From a checkpoint of a small transformer trained on Wikipedia.
Size: width 192, MLP 768 tanh GELU, vocabulary 1024.
Architecture: LayerNorm before each block, tied embeddings.
Training: a variant of SOAP for these matrices, 204M tokens, 3116 steps.
Each number is 128 + 32 x the weight over its row's rms, rounded and kept within 0 to 255. Layers, rows and columns count from 0. Numbers have three digits each. The size before them is the row's rms in percent of the matrix's.

# up: layer 3 MLP up, 768x192, rms 0.194, rows 545-591, columns 128-191
# down: layer 3 MLP down (transposed), 768x192, rms 0.171, rows 545-590, columns 128-191
up545 101:112054127155079057138153172105072137107131158167101109108151105182099120067118146123155156119129165133159122149165133154090108156132135159076169120142151103115024147074132143130063108116115116
down545 098:132214116117104123143151125158120077163063095121154146130101102112167128147104115148088145111152131104113107121123160114166157112095157164153118110170137101120176100126121092132174140129169092
up546 099:097089088103135173106100133166118076149156111116071131136110165161177103210167114119100165108141127129120115071098140066076084144154141119098114090157149072148146125103140109108152146117138135
down546 098:124161117137100140115117128095090130142187086153142142143160113182043124123118135091139093129191166118123143146100091153137172116136152161106150170099082136136165074124169106126177121139101136
up547 108:061111116109126118192102148136144150185174180224151123090162181125139142055119142160090149100156093109112153153126173089130154118112103198114113164084192136148115126164125145148153090083101197
down547 101:139134090128134127172174128160173119076119124123204150156141127160106074160154139139193183119119133057092108185130138092116119164104150111140116110147196119150110153140097100134117131187119123
up548 104:145180152129147114139155148140134123188089116124136187108144175116166124134148109102093109095130199169120145154120152153064106065086084117142114132061125150170103086167165136175118149121049127
down548 119:127142146133146136139159124101074152068189188143108104148141109079080082094091124161128130148065081140156102139120122159119141127120144084118141118105145122137121134125148146134088104110105093
up549 097:138132117104158116108139115084143145087101107155128163183110127144208175192131155095141113213150065071162129083136183193080143107111077139141113100146122144105170129144112101133079116155088157
down549 092:168140203053092173146146120159102130183167176068091103131123124157106108127072089173175112105123157144120166181152125084144127132112138108102115084037150119147106138136145106114151194082183099
up550 102:101100061121114101107198141106113139110066189215167128144141129147125115146047109115100116063179104186113115137141150109126136075113128157155181098137089180118141104174132137148130153119115152
down550 099:134173175166111144198146163148168089107213210157071092142108086102069136145183076173115130042065098116121094154162143071134125110131117135095096130104126079141084120138142105194153112096105124
up551 102:094154081109119112079099140089162145110124172086151137169175105141154064148141105145118081160100100132101097136134141093082155122138082120114118149115083127181172176102133156139097059151164151
down551 102:113142101100107137112133136126144119089154137149112099184202134111091117193146116138084151147166096135205153150147114123097131055123108193118094104118103146127103109176146187120173197136077067
up552 107:089147098090125111100103177173121158141136072118151183077045088153139137092069092200075142123061128129119173122094157112055164105143100115154098194118155124123157164149102156118082137105143195
down552 115:132111145081132186128164134143144124102196130118136142165140202107104143144128117123145096092122135121133108112106137159162094075079155133065170086131121120106103117123083186185105199158142094
up553 050:147067113113065120137140203124135143099138087137083104082207125138198171122110109106110076181157130156127104093191147101174144161165077127044089127135134113163132077139111166174060128151140140
down553 064:115178113187120109170206115160119145108145133092116168069137111114121136108097091155143151145131108127191144134067145180130157165214138155087144098144118090088142091140149132090157167106164099
up554 105:146099145167129080156151158142205136074143114123110088130174096136082121115151105135103107131106114134078154157129117085107149131142124135095090121063185134169120180118183115138094133146157154
down554 096:113148119094124152155122160203117156139154120118155132115089116098172076112099170063150211180104075089135098110146069167140131143127102102095178152164103105134112108171147157117107163059198131
up555 094:127025089173165132187155130131129163137094145139152147101157088176067112142139185107091108139209048180128170182135144122148106147095120179169139156105139153157094130118095132085196162099093148
down555 095:174141114090069107093111101085105119132135086106107158121166114101106123095102106147109075142142172068133115106136143129115136206144170065078142160112056103069144158115097110121093168109171139
up556 092:093160157126158125145087112110110137099127131032144064128095137176164110107121108146085127164167154188122066134123139129125094096115176134166099190096105129071166179089137128154172026172095096
down556 088:155162096182155181148110154089143112120120103079185107148108146075093127136130146104135201115133151103219135085133155182170134130120161166108173096057103104124141196153144173122160098092092147
up557 103:078098132107144127149054187160153155175117151112148124179158143177147133162139140074122107104126110112100126135144180116136186124082152073134176131159120123167078124139122097118089127084103146
down557 102:113127113146074136174078097203097165146174117065143101181120170091111083128150132058174132048118131137083087146121113158161122180106096122125114077122151105147163153136105132096138140138062114
up558 098:076142111146131135122164089120133121135118100143130079114145108121104127176147124137074059092134118087096100171106176074121150119161115152143150113127101134156136169101156205102078093118122096
down558 101:154149133045129107121130138136163086148103140165163102101089142152140168169148191110121156176118198124174127110121124136222180146110117137142130175124178107132128072102118112163125192102101050
up559 093:115105105122103138123123093150163075119089091189133121107160190142164141168168123073084203156117135112128145074093118091151134164061073170120144057163103112072057202119168125133136096097095156
down559 092:156132114141107110118132130125112173140151105083078075164140074140132135125124108150188089135187101082083127189128136142141134100119123144131157176087090091173171038118035087125124161169144136
up560 104:108137112112119119157058097136095130155096134131099124144095132129101134147150110172154068088106150082143124070148148115106187077126170128099153132128112094088130120108131102136076074123150092
down560 121:087096121169134144126107143131129098106111129133131118132109109078127145146130160161180148165103128190106168175137095184127132118087122172127118130125185066144125157177075131166183176060152117
up561 109:140079146163110124194140148061156130069072150189121171159163180128167129161127099083123112121074129137108114072099122117190118117106119195104125124093199107139126147121179129133055111143142141
down561 100:114070086043109138068127147104157109148118068089187139142131130090141161140143147078093113133147111125091126107172133138128142134144132139094063138089147164159145138113131110124150160102071150
up562 096:163135132120134165132129145151154148168123118064159161127112107075150074099135143092100148177129186122179118148125196191123097131115094160144136167097120138112129147139132106067113085168066125
down562 094:119162123153110139137121137093043156097091109100132105103160222146122116111192134132102113124075138123144110113103113087122121162113097199067117088112126074197126172134135143121099157123126140
up563 104:164136163110116063154154179131135082153119119128126150150198206115065181096038135121157144152147154156133092153085150058144120057131120107128125115082167096123150089124177102097117116193155104
down563 095:129162152129096123094128167186110145149112129090126053127084141153115120080207114038114173089125142138161126125116104173080094106127098174099125086169178120155201183118098153141140133138114158
up564 095:206131160148163139095118179149129115082176143131104111179139162150104136078137133144140185046095130150097119139139118108112117117152089123082132119130106119099170148128103120130145142152122143
down564 090:096136094105141117127174141062127135160141087114104131095117135137143139088077164062166067132182124094126171122126155134121155207127131205122090130125134121094108133139233157143086100143165126
up565 093:126079183137107187098115129097113149104065109121070107145165123132123126145165117108113115151130063114134108104153114124143157116142138060056072088158156158135077126103087101170126200087162106
down565 096:121133154169174149046106128153101116112110164115124115116097146111112125135148138148121121127100155167155137118167142133153134093177144126137121061104087078117154132104092116070135103088157118
up566 101:143162161147118124131095155147197113145091136142084152113116179124093162156123120147174120117119120211166152133081092120088124112064104122096116102137148116169114133085084118130090125143120104
down566 105:061096105127144142144106098162136241081155096111134064121156100100075093148074088100105148107077072071114115128126172105171109119127144134197115134183189128173149109119131124094153127076115144
up567 098:076139071151151205153104137056108195124138128135144080104106120128134080145116097162151159066110155150131138118127140184119119101096104138106079143145177102083110139151138204087119122134106059
down567 102:099140121099152093124112227117127053083104134151171156206127212103141137162178098092102143109139104158077163097175124142156093135155166113157161096104175121123129134061141108123128140127087079
up568 093:130077065157120135193086112133103154212125153133146156119116164106104168091089164121104155110120104158069132147186147134135112129183098140178135137109158092117149151134044084086126131114136095
down568 103:189088116124078152089143196164128129159081175160115138122136115142107120114123108148108152153136126090162153136018129097066114142097135095105166111138180123128165108118140123098132128080157104
up569 098:141182151110119137173088142101137144157108121097123092151122162160147103093086119147128110122159120104042049139124131095118107124163167188080108177130140105116123153145118052130157118232110114
down569 096:120133085129163157149110149159090115160100071152131153102143180137123142066120114069120150152098144149167060151084106093125127158112106150154112096106139195194164070105098095100093190103166108
up570 106:134129139138116118098125131116132113138081160072106135115147090142127172177182099162113156110162103094204061135091082166117107135092157166101124122148168169167155117135144154103130109087145065
down570 119:144043097126141156117108105097103109091124136144143154145144134109158146181109104115135162135154151114107159112155145108176055185146072132067085134061145075203127138154075118095110153127127117
up571 101:182099060197128124173113099163169182111139130104140127157094100131196124116116108135124153136048140170126103114160071112129059089135118128065111052165129107141121099119126137123129132182102123
down571 095:134142120093146106135171097154082082089103120142154171092155138107106045136144130089138105092136172168114106141140141159186103105081146046176133092152116149156164179093138091092199157103121162
up572 102:190112115141074172150190176115110123135069193100078100163125158115141142093152115128112157105098131131138134152104153161125176112150126156117146119091180113070070133145136151099118123208166107
down572 097:147098129160137088111127138160123106138128155127142132106110158117085156144166116096149152111166118157091154179128106113120064086100182091127151150073157111113113136190161150090136099160124099
up573 098:057110130120116144140118175158099126138108085145155201140102137104109119093119119156164159066078116136137115108160050107132094089096110146175175117133091092108117114128093166140117167145078108
down573 101:142116170125132105117132137187177188123114180104083147101088098100119121166129146102139124124121136201140093144076166087139206164110179103116084076109132145095103081135127132073107185154154075
up574 094:090138051137154153166096131146116193085107115118169147110120148145145142141172145120129151134137148098169159144071132125099083130158135135060161153172145184169142163207081076201153121155124104
down574 097:115137115106141098119190125122048134146129073128100066085114053129146141145108097126146149198120153114165113110131173103115142167122160127160054190100176135148127131105110108106112181152145137
up575 098:064101134109159113120076062187187115115152111069131128146184117125152178183099171182138110153160110096155137128159145125089113126089125107145174112112095130206169102151098071152135157141173124
down575 104:144100141137143135133125158168064122121110097166145121103165069094157126102123144101143138110139103139142131140129123180121084141200166144112135077106085128126126128105127139130145102134102128
up576 093:114079192112132167112120145137115148109123123133091125072142143160150105070108110102136130175147088217157148154083159155140074180112129089091118133142084118138139134137136167157065143049055111
down576 082:186154110164144165110126155089096113084102125088131094175058171146123145154174124161110127147097164134109129153134141108134056206179135127125133152120111107173156067081093089141133118120166136
up577 098:093118125139125148144178186150115141089085181121103117159145098133120111177135172175179120173082090113168144150071180100116200123115144136079072101153132142131135119086123097122107174123092117
down577 100:183174103171077128124135126195142088118141085077159164105135146162086121202122120105144163084086143113138191117137127171100143080118114163144115072130096147119141084140136157096170122095181132
up578 094:118151110128120077184125104115080074142125132140151124164155131160128119140140077100131137091127079110115140112131110151129054129070160162138119159068106142179113183077111111116131146102143127
down578 087:119182120036147069108121154117097149081115115173137078100094101140120125092125172124141150145136126120098146151175120082098162167136104128184120167165117204129109098165188124124163137152140107
up579 103:083068100097148123106077112119143080086127130110188133064166086145147110152096126128164142169147132118101102151161118124172110112115162102108123114153155063126133100055162118146100216167129105
down579 090:124185124161114174155163186146139126056106135166117077061147178131097122173106100084069099127098102115172168139115166126141095089149119177107144179091111086102207180094094126078129077075176134
up580 102:107097112110144119149095108128191116059092148162138121097166198159146119110105116128184151121090120114130199149137110086104090132115140177106114122152147104188090153159129121128188162115130098
down580 095:172162161112124140161122150109115186197159159125131101130196144084118189162120111086116197191172121090164137072093137097169109089156194139159092128131107160127125124132111148126171095112089105
up581 095:056107151102068151174201172107132120148137115130139159073119175118087112134094151161092195145157180146153106124075135159113074127091154114109104170095147106141128076135156158171126178152164110
down581 090:111158074183133078143156146087133169099083181142127114116195147101119144136139133126153116145110164143125078139127131107065083132148145124199055148116078112166157148095125128163104158113122136
up582 092:104115159125122093144101172147101168154116177159114118136088131183132110201108115097114114135088062168133106139136170190090139149137087168132129159146087150099062114107111154148107149131151156
down582 086:105183130100112152129153094128123123159178131112188159137161078105149100163095139120106186109154206066173117124134129064156135184167123076127096135171141173165170101104149135154174123169123108
up583 108:093100148150121140154122094149151093124190104128128059118107168096150083174083165158118150160086144173150122101118091060102205168119115109103138139157135105149140135106087190159123150165120084
down583 108:125169127102128100140129215181121197143131150223116114070101117100104109145155205070164122166132148118133081210107104198116151133077099142149127135108138159145145175113131133126106195156104115
up584 092:103087102139091121134078119079174117124135127189151096174142090119162110095124108178130146175078111180095111140176161157127148154123085198037097210197114117090153100115128159088116145106168097
down584 087:106193113111128133208180085161108107117126130074119169086117141152141139152111090141190142052146122136109150124128158083119145142157090124180098134137095129119130157118113142213130122078081151
up585 098:098136111146090132157088140115152093132092069120114051153140151143132110133066170202088153170091115107116068125126109157198078071144119109137150102136125112149135159163083155140104180119167116
down585 100:083144072100092145189118186081127130170157182115091144152090109132075125172126102137181162136078125175135125103164081084183130072115159119128092158156061126141142124170169113113146185153127093
up586 091:163110129140165131151104132135155136153116156111091145170113106151139148109142142088110203122103181158053088096145134134128140120131135131112104112152161121185146158147138117130107157096106187
down586 087:133140124131125128116144154091163112121187150075142106128165100129098076140169100174182109092153138081092154121088170133107160177188146172116119056087138115085121091152108174146095101112141141
up587 096:122118090114163110154145141134158134134107121158148073127156129104081089155136110098194146128094142135159145164120142105104088155136088130089170136090116131145103159120141123074176182052180163
down587 093:149144136147080192158145102114134182182140117126104159163161146099127135154090126159120161134126097150099082128163158128166144057109160128145154122143094120121102137105115099122154159138215152
up588 098:117093105115150085170133176131115063104111136128137084118127102154149149132118078130138160144104111084106123138111142175100168153100167189140152203123150198158074136175093143124087170130104105
down588 084:106123179134105181096129160084101156084165090101183145122115154158137148136144115112125109113148128155142072078144118162142105110116071109081108157117101174128235068129164140164205071139089102
up589 108:105117119089172151150184125115171143176101100076131127163179113160125127151085122155095167179133161103078174107094096049149100137147141116157167155143163078101108159109070131156132099147112148
down589 112:132102147156075123075109137162171179123122196152099086073090129115097141132112099102142140116202108106098092129168094091149178161109163171091100150135143136093131156103145166156114154124115127
up590 108:117131111099099124145063126184119119124160111162150139149165110093146148158112099199176131160185143109150139184113106147162128128100114136096182100110136094142064140083150188177078120095096070
down590 110:131141114098088117107090122110112085123188095056131140115101128120095115132091125106132058138126186095082120184161116133160184142119135117123118117151146160169116170138124157139111175200112145
up591 099:166089168103186093118075123136118183138124139142102103164159133094149121087111132151166100145130095147104122136112098124127156143159086074150076135115118101129121151124087075141110153113104078